Part of a small language model's weights: 21 layers, vocabulary 2048.
Each number is 500 + 25 x the weight over its row's rms, rounded and kept within 0 to 999. Layers, rows and columns count from 0. Numbers have three digits each. The size before them is the row's rms in percent of the matrix's.

# o: layer 5 attention output (transposed), 256x224, rms 0.081, rows 232-255, columns 0-55
# v: layer 5 attention value, 256x224, rms 0.105, rows 233-255, columns 0-55
# up: layer 5 MLP up, 896x224, rms 0.0153, rows 0-88, columns 0-55
# down: layer 5 MLP down (transposed), 896x224, rms 0.00344, rows 0-88, columns 0-55
o232 101:514497518490509444524496486469497492508494464488538490482470526498504491466466498499513520511543434455517528555479491501524474506544475520488498463505477543456445496483
v233 103:496498514414507498501517502439501533453545515531528529524497513491522508545485494515525487468545493497517494531496480460533487499477498541485489468490517540482507504464
o233 104:528495518518499463530533517514495492487502447488496482508533552483496512478479519528504466467485494533493497502517516524485528476536500409509506505533523500516513519518
v234 107:522435477513505527519487494472531518444520498538463480479468526502481462497471515473500525540497460507489487513497491520487486509488487494519520500512484496470491544499
o234 106:517532498516525503493506466510491507502493524543525515493483540531492514483500526480520446453514528522512494485519463486488503494572493503496505458463516514481494481536
v235 101:469558482530443473501518478503550502540537483519538525471476536515509483503521458490496479514471477455477534504496549499447513540527525479480521477518471505508472484463
o235 100:513467507484484483507494472502458482470507569476496470499502459514471475517509493495507536509532496539460504458508457477459482502499491488456508537515510474469517546516
v236 103:538498469488523444504560505543485512476477497478528510490564521495510507491549519471497505567446470483488495504486554497534522522490486501460533472473482464490527517532
o236 104:465502547497516527493518468499471502483501524486504488481500461506457519503480486514517444478512506512520507494483471518487482474460557501499436493514488504486489500495
v237 106:498522466497523520487486534521475465481457501521497549496505493492500514511534497537489472478511479517532514475480510513470530508502497454480522462539467531553512455496
o237 104:506498511445495479483517530471499509547530524489508508506513496499496463527503504497499478523473489522448498496460500514547481472485492569487527487462513451474480552538
v238 098:530477465495484484436510474490550510500525494497482484495504516454503499547444528538536499488466489476491470490515508508523510494486469501508487507469469505486511469541
o238 097:524515542546507458589534539504468524497518510500532508511478514495452476461503482500493512507496508533507491526495516496546505548523461487500460485502507505502490550466
v239 104:501494487480511586512474511518523499475471480503490481531516491487500455471510523489524436522458517487477508515491445489539487491505488469510484512450530539515501505514
o239 100:500513553552525522499485522497490478494543508492507476501500483510510516521532493516521506496523489490541493501504491495480478503477464528531503536481516491528521493512
v240 100:512470489494462492480500497509549514510513498550520505524457530522525470507524578499515505473535464531458478500518505488519526493481525501479479501503525507508513507474
o240 108:553519537532483526508535518526453477513482516503484495483499530512499509473490441520459477522495522484489513512444494483484538472479494522489509487485519499461514458513
v241 108:577514511533510475547544495529467513500508511501524538515487495511483522528506519474515559524539507537516513520478519498466463517507507474543507483546499490486501440506
o241 107:467442494441501486491471445530458453536473470510481532533477533551531478481500509501505509479506474472508483491470510492536467498485503541508506500498473489521533501466
v242 106:517500485471544552546479463525486519499502489533519475505465478506476452548456503492499493545476501475513514514503507483468511477533483509502544510502494466530513527492
o242 110:498538500514507542466532517518536463530522489474518504504520461524503522508515490520531475454500515507475497517522521513497515490455481414514494506479537523512483507516
v243 104:536483505519479535473502538480496505510507530517508487466482485531481490475500434525485524528519531475512487528478504554506454505515496455489431493470515517510529508514
o243 101:514513528511507494480493565491494511484491516535529487531513489503495497487516533461502469493500491458470494484504487503520460493472523502538534522556486461490502497499
v244 106:463516461490522542535520526443491475507452540470549501546501499477510519500475520490514502483502482477509534508493494508502464529505519533509528519528502486487498531527
o244 109:503510512507461486490480484558504533509462466473496529500504476527481506499506468477479499498518469518491444456526479528483462443517485446512494487484533523482490549511
v245 112:483536520515512526523491496517480501524492447480519552481464527501491485477498511539557466478506489491527544515501554524524478518466493445514474480473525527529474479511
o245 108:516495513455518489494434455496538531485511493481511503526513464459507484493528497487463532481478526495509493485518474514516500512520509504477485505496483485501517509518
v246 104:477499489503505489508528496486511520487513471507506527494518493463458526461513474508474474496526530511534491499479517504517556492547505462488478496502501493506492491537
o246 101:542514488537480474485513450494477466510516498493512511508484497501510499553562495492501516517511528516500489514532473546510491515497498508505513506477476511463501519506
v247 109:520492471493484498530464491516490556483480531524516494470504503457499463526452498472481495471559475522551514500501475507422492498493511539547489473510449492463569527498
o247 106:484483503521565550507501510511519507522532480507503511515525459497486480492481532497535517504512476491420516470466464487520495496458501467488529447475557482460481500508
v248 100:517482519502471554496490519469517486430534477490468504465495535507522537543516488484486485517526543512478552486479536493492484500464498539490486490489552508507503486520
o248 103:506463510512531481507506473475500493467500527500519505475490486460517462516514515486508496504519514472527509522481501507499527490567504474541479524501490537493520529488
v249 103:492474488506464515495518508490471476549479481500459449517539463476522504485510515522476472463485499498446493509479490515507498457521514497525540516492487476518489491510
o249 106:502506522551558504488488530481542492502495502526535508464495469532503495510503524499508512482532463520526505500486518493499506548482532563482519453493472493510551515468
v250 109:500473542486485409513485517552540505474506491503489514533495448529478507447556495495498518522491498481482519492512517487488533508537507534456545475515551504500527510486
o250 108:505514488473480517507496498470504457497472535504504522464560550470505505476466496478498512502481490513490503478491501468492511508488527541484547472540475515508518478495
v251 111:483482454457459557502484521494467501498528529504531507505437478494487494500458501469496513496516508498530507480507481436508478489518500518507493498501516536542509491453
o251 109:507532507520526507484458522518519500516483441473501523515500481498545535503543521525525507496465505494468506531523498515458501511494518535459510487573505488500469480488
v252 109:487501460492472497479528500546470510491476499501461498505510529465483507503462508498511486510474522515503466521487481491501514522486520495504462490534496487527514507504
o252 110:521493539489502518501483513459494488533563480525482493498506510520513469528506493488513524473519525490533528476542489496482506482480490524467492501460471480510480530530
v253 103:495505525462504527480510500517481520509549538517494562513485512487495519506466496494538513520508503543502474447467519468502506538534522480506512503488505480519508560532
o253 106:504521510490505499491550508504507521458531494564477483483543491493528481503499515498510486496497509474445488550526476494489538509458501521503471482499497507522457499504
v254 108:496497510524467522563474533496485510497532524490493454529534496503490511481511508542513471491534473477521533516518567477476491441502511516541519540475510470498483488520
o254 108:486509499505534524503509495536460498471485464469497507529484467558521475465500471493495501497483501490505483481517495548473480475510546515446489478515510541496506473484
v255 097:492513474522527535546510496526534495541480402496489547491501474511504448529539500499507496484520450477500503505522509504516447512488522463498496508457490492463506539458
o255 093:516519500491535508498477478497502554470525526498497500527520529512487539497514493468508476471526522517500496487505429506471547486471502508490502487475540476539498484510
up0 229:492523488486476488467485513502479479523517500474498463574532503483480510517484510521565506486500450517540467516519479523496537528525518490514523482472498487565523505510
down0 234:500525479483467447463508465509482491522506445459489487525479521537462473457546500522504476491474510496503520488505504515506479494496524524510537506491464509487504492497
up1 085:496546492482480516489526522523512529508533440507484464512516471527528499507462505520496493492502491476487464492523518506482478528499446502535494555498507457454533520509
down1 073:472500503451523549450468486467502546521533524493515466505493499526470504501491497491525524496470489473471476491479548467499480513523479493460491503506422498509513506471
up2 207:474499540559476487471551483486516469511519471494464521515468536495485517456507499454513492541481458508463432541502536532492517449516523495502527491492482459436493503498
down2 205:512491495521506508497503515509456522498495510498503492507508499475514534572508470484454481463490494493520523493483496484453484494502500504502482513485534526455554497486
up3 053:460501513493468511496464494487511548523563495497476477476523529461463498503543489524507555505492521486483523537493479462509507537492487489497508481541502517513505540522
down3 045:502529511460547439534495477494495482504467479504519476497519552506487462459471497511518503531489500488504491459524497567514486505481490517517511505510536525479514546515
up4 022:535518483516520520492462556510466474494491486477494542522486488487494501504495507525474489498483483480572517511515453519481480496475484465514487524505500499488498548489
down4 015:509526510476482483468494512501509595503507566528512493512509489551496491520494531467516498521515519506482551488562475513568477499510445505486505497508523548490501500539
up5 020:527490496502505503495466517468466471530550465511550447520535528551512456433522496534513545448514522426495482464505562490483470461536486501468465504513535504478516500464
down5 012:493475479440525528502491464479490470549517477459484528453482532442504526522489497498495482467523476537529491504490491548511456473484511439469517484495461462494527507482
up6 022:482477478483526487519501473490526486482470512479528514472518505501503461494398485524482486474527479486493527447503531484471479471529520511490504542543498492473455482455
down6 014:475513499477538527478468510504546480511509548506498508484493468475520530495516507519529491501479486502473474557510518512526518516532477499499497503529474478556497485461
up7 021:493541472554512474491495496455483498472478523532494497480559521516481510508563470433487534520481495519476521492517507480469482556497499485523511495493506494472502481516
down7 014:485512521532493514480549490448504457520522455549524530479518500510504500468493484546480441494537480562495487504536519509527500486496536484511457490490474490482509514506
up8 221:510551483533498520522468494522473481505479512480510494489484511510481482547519446469534512494498490440475492539490548480467474449539449503469512510554520465499490482490
down8 221:479452507499526515506500492494512505453547494441522509489468471521509490510518486501492466522516528503515514473493513508518506500504455476517472532507507487511519510469
up9 019:469516520525477497477519454525555516478466504477438497467456534479508531535537519501537524495501503523500511504472464502552514524464523517511511457464474487516499482500
down9 013:497482508523498487491514514518508465489525489555500509509489494534495474469532502497468512492464486483551464492514510495459533531468517515485502501520484470514489484502
up10 042:519505460528498509525513517494514482498502468526507529517558475512498495526516450467465497507499514525544495468544542456453497511455446477495471509516553512439493498541
down10 035:515521523472457480474473502463481475525506494475491508497558536478491524472466519502499503514541508505486504481493482475519540478511465491522523482472480503494518515532
up11 019:554496490495529522504507540525460461493491512483492520522511496527492491442526481492517498461501503446590491501513502526508474494495472485499488499482501498492520522515
down11 011:518479501473485478484496506474498554517478531488512574500495498508540509506467507459505481522550551475497524487538445510551470448516459477454491484484535522468502481525
up12 018:526516474506486489526522506483478491545491492515511487491496538479492487484550532521466531481530482477470490533493523470500521475506480490509480471522503540515493467499
down12 013:520506475512537520536487468489496505521541508488480467475510521475462521527513503515484502483492444528508507489516479530542498523479519459494537473516464480532522513515
up13 017:471460500486498480493491498537496521481463491510496491505519493472511490583504478489484467521469515538527507500497481518530516518470509474514496455499510542516515513531
down13 012:523508547512476472522509485464467474480519467499502499518498502504492477480504484503485514530521502511470556466477522491493508523499497510546499486476524543504506509520
up14 091:496494505539498426529500534443520506511525485452515530448485499488497508453539485505493534509506522493483557512480461459480488517484510516462484512518512499470499539508
down14 080:518464525474479474487520522484468495502489489484502502506526521459507510477505523529483479510535543520534447469466493515510509525491471503454483524545532511483504500561
up15 024:558518496530486531481496513532468515536516487456504485518457524518509501457478498532503452462493517482506469532499471505531481449522512509494494508507475493520552519476
down15 014:523468424501516549505446543561504515501518505538501508476471488481493497540487509494481558473453528458527516496463500492480459533463494532482544501515538481504453457519
up16 016:528520473491501502493513477506478481514528538546506490489541493495470535473552453486538521505466527530463474489524518465517537518518471484506477496491499511496488456484
down16 010:501511470526507517468520478458496532506491480506505530494492486510503515487481471485527465520552486538462534522542504480526507476519529507497478488478473499476524493497
up17 024:531520497504468531541517522511466501539525530478484490531495494512510507461584525508502522496529537540511477523476511504472522496489491504496511471499493530520519500546
down17 018:529493432494526523547466461526496518485470505478490495508524506466475525505487492479496546497487504495534503499491483522494506532475542463513549470474502509496527483533
up18 020:508471505485510522490501487525493496465460502451472469502507505529514471522512531516576494490512492503528471516462461552485513491504502498498536467469496494529506514506
down18 013:495482487478498479486513502499529485500503472563513509542464501529484473499527502469493524523505513496546523494509520526477479550490500491500515487514484516489505467504
up19 019:494452481468533504509522434488521510518476498517493477482537457503495504523469509503533508468540503501443445512480502524495522511530494500457496477478489488504491451463
down19 014:491477486532526518493498530490515504478503462479514506494466522493496502505512498493516499496525529497491502526487531495480522523528522517493473527539471453517494468466
up20 019:509487536508486518504528460476482505527499497496511481494507495514486491460552524553493516501531490515457472524506480514511468486539526518469451490449484434507498457491
down20 012:474440481509528527520489499497477522508503472469501499489443513488465486558505457468453489470509517478502482476463492507466471513483505509422483495511491445506487512499
up21 017:535514509528516472554520511492493477487496469508446501505515460472493512485517481458456481524464539554498474491494495500505513542419487501484494520513530561483505470489
down21 010:498537517545453544477509506503503515469502514515513530474527491489528517531494538496510532514522514549470514497509502478531481486529535519534479503496495500483501518487
up22 018:503532519559516451479492505465501513489510518473459504488462499499509484530587539492469507515511518519501527505454471517498498479511511506496480488450493480495502536475
down22 010:517471501532481504509498526519513520480488487535503498496483514499470478504497477507451482516504546531521508451541519528471517504468485518489505503501545476501534494521
up23 021:527483512466500491482485505577478525503521486515487455538533482527522528478514541494523516528500534542530487476477495546528534527494485511486517488456503542540528485563
down23 015:507481503486461526526492495528498470483478480507492511506526543480534500497505489473515551527498485491543515497479495500479511512515552494536518485472499502476472484503
up24 021:507535519505491468507520508492529516506507550467478478503474441476470490520486531493484491509525493552536494510475486501502549499503495507521543485495493539513478534507
down24 015:540545500523492481475517520534544523450471521480519447544501477474524501473507544517522570557460545491496521515546501474482515534509504536546518522505507527512489491500
up25 018:510499504432521489472514469499520473500476504507528505486543464473518440525448536471530499500531463519476476497461486511498541470516511509490504489509503533517462458511
down25 013:477527482545514540507484484519531509489515474541473499479492489498527532497526510499528505522474481526477501532529521514537507536533560523539515518513464471548494473479
up26 042:487484533512491564465490501506477498522527478474504471510511487531494513484542516521542502496501538447483472541503463537496485487477546494478503496461496494533540537442
down26 029:471465480463526474503517493539487510501469478517527528537472528511501488525514504470508507480499532492517504522473470521463427479473510513451473470508511496465471496504
up27 019:545498503491478532528539532508474506547504510489536481507510488508502515457521523517505486498498500509506471489496479527510497471525510510494493516529490513492557476499
down27 015:511484460510528544533451479515486523488467469498497525505485475487517526492490463495482513482487542491496495521458516502503469549513525493503523503468514505485464499526
up28 241:490523497500482497491515540536456528455510462481478536520519529524515508505499546496468504494484536500550513492507548494507516484512462510525465493494494480482484491429
down28 247:515495504489484485476539476447528514464520503501527539505496478469499513500519489520463464492491497498484512486542524476480504541534487498530521483510524522515504480506
up29 018:506448509451470532521556448533509488531523486524495481525485524492512500499443536495544473514542504536446466522488511508490546497553506527492526483510489471507484463502
down29 011:493485447521534517554490497505514466493488468464471473494467462480489525483537481466550494505508469472506509518480488484456508524522537500521513457487459509505508465459
up30 029:470530494487484506490462504478542513495517499492518528470490511479485501520476483473516501508472471466494515512522509469479506511499493507523529478552512496515495499509
down30 019:501538524486469452473546499482520500513495515482487481497504506513498483487467539554522484507459479511461482497500506493526474441496478533501491535507508526485505533481
up31 017:485496509479510526484514484538495456498464545481490519497526496503513486492453526492531495471521493525530493477476496534524526453490486522483509486504476504496477475477
down31 011:502484498511543475497516486514526483481467530487488525501504492485535511474540471485533517554486515492517490486571477473545546504522486516537504469530513484543520460498
up32 229:514518534538453431537505503538531484472516538474541493479432497507491494455498496468491486449521501489540487492499512483498508532485509498466511562458498500513502488492
down32 231:523528491462457500497485492525525507520510496485528503464560499511516522500485539483525501510511476548512521501501502524504503469498525506500505568511518523488555511486
up33 017:536446491448519519513498482538487476467490491491492500522527471508484467526446477514525473515520497518553487494516484522479519481512508487499494486498500490512441510482
down33 010:495523483481484454479476502496533565466466542474497479536482443529498512497494520464540513562518543487472551549521520513511470491534461509503517515513491552524507476503
up34 020:504516490520494485490546488530541502462499508445462516458483507479513500549514508471521450505501526508483515502454464474523531539504510522518544503526481520535514492536
down34 015:483499519543488508490498505538538466464515458580479539487486480516500481449559505495486515539472496508495482519494512500497522534495530502542502484488484475525510460485
up35 019:500499487482529500508459499468511463516517493519465537495516516490502489465533419498537521476484506488498496494521501494490449504507501462501446518516508479468483531483
down35 013:476483511457520498517475467458488579508486488519485534506488501550490522484471492498497425473545538508479485515477511552523473477499444466439486557517516498471520533508
up36 022:515467496446480503495464518536508512514492510484491501506476526477534471507517551499534516522500493489501504521469484555508542504518511503508508454513499530525554475555
down36 015:493505471518521510555468488513515512485507473526488488496495495478483495520504486486492493493500450499493536483499488529499481524521528483520535498480493518513508499504
up37 016:531533477527498494495479533553457453505490492493535500496480544537532504494488533524484501468518535447548503475506501489447476480527530487510531528505501528482480519465
down37 010:477491474460517494486530513502519490513526536509520483484484494517519529496523539501536464498497495552527531540530474533527499520466473501479490465508499536491507491523
up38 235:503465496491501528531497476519511498479496496479455507553502542522497501460490522491563527512482510463445511502490506514523501498520513511526479518460505484502504548504
down38 238:505487508553495459479481482459501519497513498529500466531486480460476503513499477466460524548527490479490515466503494523463506531495472493530518489491527502516489537515
up39 217:535535459522496504456461536506562474510494500502505537489446479551514468495466501466496506511490485473487539501515508493479517531505525490509510535472481548447512472482
down39 217:508492480478454511524464498505519537462489518519491524509502534500508556489499481514513483518479519532524501525512462464545520476477462472424482474478517487495511500484
up40 223:517461490491506514522492499473540496461496498491514504485522466479476506524505509506489514536483479501520500456520506505521485543503506501492493485520523532480489503552
down40 222:474470539495481462502499513529515482538500534504498502519563466491515481491490463499525491504522536490527496492464525521489532491518502476552509430531517495488493513499
up41 015:509450488476516491546536492539488446483468502511442528489529477511480475465499489469539518494501521504553481493529520535492518517495462478502487477455490530510475478492
down41 010:503506481506490484489528498476503534498475524491494541501513515535509537507482508475531473515550485498505534497532466492528497445537493458509481471511483523487531471495
up42 225:489474536486487497566514476537503519501485581485496463507503537493501518522518560523505487508531496497511508515479503481489526473490511505511503472466497517479556504526
down42 250:514520485511519455505501542533507528523473500545508479517521514491490499520490517485446479501496449508491520504538496538483495548537494515500548488521488517506498551529
up43 233:495496478490494528538508496553488501482466489552523503506490519502520490465474518436535491496518471481481498557473503486497510487476490495520490522510498461475524462517
down43 242:526513501520517529542507497474510542492500521478530495520520452507484483508492470475528519543516486482496480480465495511527530472487510489456498503495574509490489509497
up44 021:507516498455489552492522528515508521520513486505480528549519488479521550487486499471515481520445513523483463516491479510528518529469479515464514490513517507491543457543
down44 014:502524491503490510485489471506468489512501483523503521520526487507512499498492501462522528506518503508488517503488489481507506511523559531516500503472511514467494511502
up45 145:546507485482491535512463415506481471526491518541472518493483561479480505481512524496497471496484453506455518535515534450506473474527489508514499495532516482502456446524
down45 136:529510521528474474520486471479546516524492474505508472569514457508497468525527469472488504525481464485496559525499487508522518509480508526500499447484498523506536461487
up46 216:508534512488535533532498509515471510495494539546447466460440471484522520488552498490473513533513482481428506540489485444470467514511435497556538496517486476485493510550
down46 225:525462537514539463516548461527496501501439458457489504570567541494474478523495453493452511531478495519523476481490518518485540525494512508500474503513537462498516492506
up47 057:522473475501472445504510487465526494485459490471520518505493523517497496516460480453471490466493482512518492466476512472504499503519492518510506469519487518492456486536
down47 046:499504521486466498464490497502564484525509540501495501484549465484525529490461516505505522559477518536544455494511526494536535486526509495524508534478526516546506503496
up48 022:467566513525470519437468512538510519501507530462518534469442532516530500506503507519517509486483481499498537511464466485536473489530543515516513505505464468525504524557
down48 015:476478519490532496488504489521507455495502487552490508520472489512490470464533470504473503486455525485529469485482530509464534568440509536491495501525524498517485487525
up49 019:501505480490497498497520543552494487506454487503515524500517521509517502479451524511511529481481475438580516478481493523520484473557481494518496467518459506500514499534
down49 011:522517495496531498510462501507514497536511530506477518493515526490533512481504475522508503512459482491526512517523492461569532549496489491540532472531500516543475474490
up50 222:472461521446523515498466448544517535503486507512553505473529490483507534542511501525489475523523489471480485491505501526494513489507512492547486491530490513458498531526
down50 226:497460487530517505488551468490469461513461487501541510515508476512495517460498494538535496473500504463463496505521496492482537492468535483500490469490494527499408466490
up51 020:474511488533524484517547467472500498493450521491513471470527462536496458501513509485476497489543482517442504510496507495475472525504512492520537504467484497511488516509
down51 013:492481508536507552486497545514526469495516458519527522503515521459494513529497485534482510491499508506526455485459517494488518525475556470518469495535465456512511463496
up52 022:555474497468531492479523477462500464529486493529510435527564492527509468495547510482527544522531465506474434526528517545503502500518479483489486447437510510511496502508
down52 015:525505469515490540520470509498505519522532457481510500497509525456507545541448498505492494499511494500500516493479490499489465476519538464506534513495444469490495501483
up53 019:522470480466522485450510478502521475491459462522534519498548502515511499510395489492437487481497473453494520472540519479497466520537487484486473519499514492463440485468
down53 013:485511527487476526481496517456499508526531527462503505471524505501551517528473547526548468504518453490479480524508483479555507419529491496483460516525477489528499523464
up54 084:506502512482475521501481554520479475527505537512485475443512477517500521480503525500490513507485520478515467432513547494476497508584498528487496471499515503452530474504
down54 081:518450500509477456453507521533485469501499500471505485532503536496524521560457476502494513538479549468514488463487489481463525485502481537498492492511499488522508498532
up55 024:521514501509478504484496526486547510509492482495524507474457525487485520506466508481498512467483448420498499512498507480496511509538489506475496543558523457471494469491
down55 016:506515500463483478460522498471487518529536528452515474497475500497521499479482556499515507497501500494479498526541518463515484500516467530458489565491495484501478556475
up56 023:516519494509496507527516504494484489508526455482485462535570487497493517491553525486555498530483514540504464504475503494507511495449511517483511460499512540530541482516
down56 017:514500473525477521507501466534512479507483474553475521493503530500478507506513473499486540502496503541540513511493513501501478516491559475533536464489475490481506467491
up57 019:482508496501503481493496541542470516453436500485455569509483500488511483479463509489452483471514508471587544504491485494511506495484495495539490488498466520521481507509
down57 012:497514508516500499483510530524501501491512543525495532470540523491562507500496536523493504523471464469509474482556444507549525465492487513507493480528531500551481471530
up58 027:534469497505505496505514490494457510507472555525528509468496514520516494470487517503491505482526475471476491486502507491493482481581511501505474534486472460504506483488
down58 020:467456470512557526533474501479494525498504484483514506487475475483513525516515485494480475478524488476491502500498503500506490537518504499472476514497499478525461508498
up59 019:510469523480455501494509499532515485516541495507480477520485524514550488500484561511527458534496519542494493534496489545498512531550497502527528437491518524519517523554
down59 012:494486469525510519579479506492519483497507453499468465504493506493488491487527482503513513498476461484519527490492514500480488552498554485538530439475455525500503492473
up60 016:477472529451461528470496461498508466520496521508503465488516509518531493533515517504557490516482491551449475527495482541496491507515500497504508436458516489459494530499
down60 010:487499503536505504508504475476498489476462450523485475527473503502479519506471435496493476471515517492534501511455516479460463509499502467525501501521477540489532519473
up61 229:536487524507507506497485535474511539505450484497505541465457516518506489518527525523490526514496505514486499524480520521465569485505543497489504506504501506589458471495
down61 222:530512507479503459528541479525563480529523480481524507576519461497495489548521487512525506532528491478493495492518525485476509468486512526476498471468485473489521495473
up62 255:527455497484464541487582474481502471530433478490505518527487492488492515529493503456503445494547510481465509511494507450529502545530508490496514508492492455503467462479
down62 258:509486511542500520492445512482515497463503475502513508531472485522536533478460486507464521525487536504513537486513503487478514543508498501515539489534507489511466509517
up63 019:486488510504492550470577489536501452515486534495531544482492504523540525524510488484515467505513495454446484524497483494508493503558522490494515513484459446512473525519
down63 011:478454474537523502515513531509490501483517463484506536482483481516510493473516455472496443499530533490476494481473478466510556488469492535485468456491520477474506449500
up64 019:491479489503496489492501511523530502489454513494501543478520493507533494471504515518503498514490491532538520477515471543510468535503524500524486489493478509493506525576
down64 010:499496507505492520495439497499512509513496508539469524510518526498501499502492455506476523505456534495525482504488529468542512566470531462489512496535472490539495481525
up65 025:538475485491536472502522466492518483488431555524490522454526517498514483488469494463470499470526491478489476474484531488494504502554496513490497527511492502503492457494
down65 017:477481484529522543516492508477528489496527495491503536449489499493549532505500521521525480518517486505486482505514513488555509481531518521495470517503493437526493496455
up66 020:518460517522489527528519486554485478482504473465452466524456492508493530493530503492549497517491529543530475524483459553533538501464519488481519490487479516496502508519
down66 015:534516465533476499485497520541510509454473509530543510518504486496479497513488464457482540530517528497540556485522506478466518535508488497554533481489505534466495444521
up67 016:519507516509524479484527456465448490549505492510520440535562506533503491467557487495536534459543512533449451483481516509488530452495484485484486467429476510512524511439
down67 011:521454465522523559503500500509452455530482432510497528486499554470521532491501466518470494453501508488548462496452494539478497483473545483500528489480492463465495469502
up68 022:551483483499509496497511503537474512494460535507504509508536494502540521487476518497508486509504511546554464474493496518503521490501498505504511493493471543501480517515
down68 014:522508464508510524514470483519532510468493530520501490494529504492536521473524527506515547535472509493510502553533525474559515558502524508542540494508491510536468467522
up69 046:484531499519465564496478497515489534491525486517493477499534536519471528552469463479497460464486480472480486547532513492451496517496475481523542510537488480480506475470
down69 031:467532473490530542478518503499517486481515500547552480487501510522519493500450497512523490505477483487470520513533526483478518478481456522525488504515466526527470527475
up70 017:503527482516502511506510495493508443501497518505477525499519519493492477513480500474508517553488462556474526501510552494466507476515514507492503466509520496495446468473
down70 011:480535508561480471518521471481537511490499526493458466492501464515496531513510504506523486540516481536486515521552485478522485487511494497519490475483460493543557517458
up71 038:529457484487499499507491484468529496454511503467478480478535473557495488548471481499517458450522490490506474509506520529455501548535470502505530476521523489485453528518
down71 031:460503506494469509452527509489575509504512482494511500528502486518528503531485509474560502561520540507504509516530520463514501473503517482489466470502438499538515515477
up72 139:491516479472477514510519526546488497511506536484525521497494459492485489518495482535491552460512478459478489509483482538577503526457474501514512543490477476537493537464
down72 129:479505494463545516485473476536509548470502540494521505472509499532476517489527500464512504480548504507553499502483513535518491481533537478486495544520536496497494497482
up73 022:499468511527474551470476502559414506483506503501525465510485551540487509526508505488547515505500498517488497532501489501462529490532526510511541498504482458513499495497
down73 015:502484495512522452494564497477475466491506481486499469525468501520461472499544483462500506524510498515533543501525514480466503540486497523509492465479498525519495485519
up74 025:493501506497485448525493542473551569505506490518486494476503459438479507492521512514453493527496507548479525490498498481497503572494483499514477520531537542487520465563
down74 018:520514531520484544510483479477482498502494475469492481499522517476538491465506522549494519482478494495471454521482532505513500554512560483506489514477472472496490547520
up75 017:474500523492453552478485504513507495531528460514545523477491540481504556453520462521504501479464536492500508474514475478530478512437513510498469541521498482448534484489
down75 011:490464498487512500502504453488445468513481502504474521476493486534485468481508440463495465458506516497514445484438502505495507484459477489467496478501523509469516520535
up76 020:471500531477461513510488484531553496504492526477521472472449506496486502522501546477571550526514441509494504510468482534496550482539502511542550461505480497521501498495
down76 013:522535488541510435500532504508524516466476491519507442564471478506482477467506489495493518525487505505529513511546511484459500547512494481556521537502495532518512508502
up77 020:500483522466468529520454542506514554519551441492496456496500455496499495488535549547540491526498508528526490535491482543476512529487487505513499469514522505546518511555
down77 013:536517493477478516502486493532508497488509489490476465519486519477488496512483514480499563508460507489506517520468524496465460568494521487528556479495471516506475508505
up78 058:487482504485473474482490510551462537494512456540518467523501561494488510487483478457470510517471529476499476490495531522504542461502534506493501470501481517533505492499
down78 050:508533447530520499522467480502511455506491507530510462454463500496474483497489491538497493491429439487482525530544494491498489514519509486565526492491510469506506492426
up79 019:471509513512493506530517514472512543501477450470492497524513476486501516507481507514442458490502508475492488498480467489512498503434493507481498502519506504501528483499
down79 011:500492515495477524509485529527481476480519460486516527490492501467516485520490510510471530459473502458487466499425464512496470468511512490513527493501535471486491508502
up80 037:526442499440531470495509491496511451507469475502524463515534483516547437499456506486524514496514463496518460463495510544495516472555486525482477504507527500475488513484
down80 029:506499500506496507511467511494519512529517495481467492490476482452516541523492494493528518523515489507517507512482486472510482476570520471510507529495474469556513492460
up81 020:491545496523478483507464549524506512514553494469496497513470502472530488484539506536467480482450537492520502485469511491549494462452513516478468493511536550505559530479
down81 014:518506506473473479510486481530483498486502526499483510488490484497484483509499513490479539508501523530507527449480490508494478494467485506487522495490560508486529511526
up82 229:506497504518541515475476470472458504511455493513485473545490515482493490517511492479491510525485505531507512500518536519487488508555479510467513537465511504475467502475
down82 235:538485531505499476511479473443489454500529500483543480529511494485491493523466482490474497499508545468504522486449539468511526508487527497545472501475508465476474531498
up83 016:533542515484491469505519500497528478537496510523536435490498540510517472461550528521496542512500481521432481508460525511503520496533514537481503498487497512489518428507
down83 011:485486467518495558522501474506496462530538459522490498484482516488500510519515489503473504490483479540514468514485505507493495540484550502456508506478462445490511513481
up84 023:472497494519526459552482525475488516477487526461479519468485451473493462486491505548466476463521522486543528460484509497490489432475504500501486522532502547489492522451
down84 015:527525511499522493472490523526525520479486545499503497503484473483522516499511519535483501512478546491485493506521511530533494519501455507511503497535531508525504486524
up85 016:520508484487519473544469505499437517491499536541513495492561496490502468474534518510488509491502532535527513450504553484519467478488496516486447498490546548512531478499
down85 011:477496533477520503530486428446503468529483506499482499475514521516490502492528493522528490496535440538494494477508507531541477520503526475496469473502475512505531521508
up86 016:483523483508495507491429497516468529487534508496457496528493514493510509514525495471499516517495517535543515518493499508464535504459488489546522482490523547517497550477
down86 010:507520497488462454496518517496497519464488530537525484516527504520485487483477537493510538526505503524514545488544500535484496454499498502534505516478524543500511482537
up87 016:537472489469512517495536475513449481512504506525490453522579522528513513426550520454532542484515497506500452507498511507510527498495472511506508466460502528500534488501
down87 010:516506447500513521503504499491497495492507470525535545490510548474508531511495495473492517501545462494538515495516469507497488458525546468513500479477452472478486467496
up88 022:493489508527478503469474482507501509494512540528530486468464536531518535513545503508520524497468498467430507498503481502522493530556508516489500530488492444456525489496
down88 014:481460487487510486489537480463481499516506484495513476518468485514448463518508472479466460459548506529517497488498531485465503526482501491435463519503517496471503538513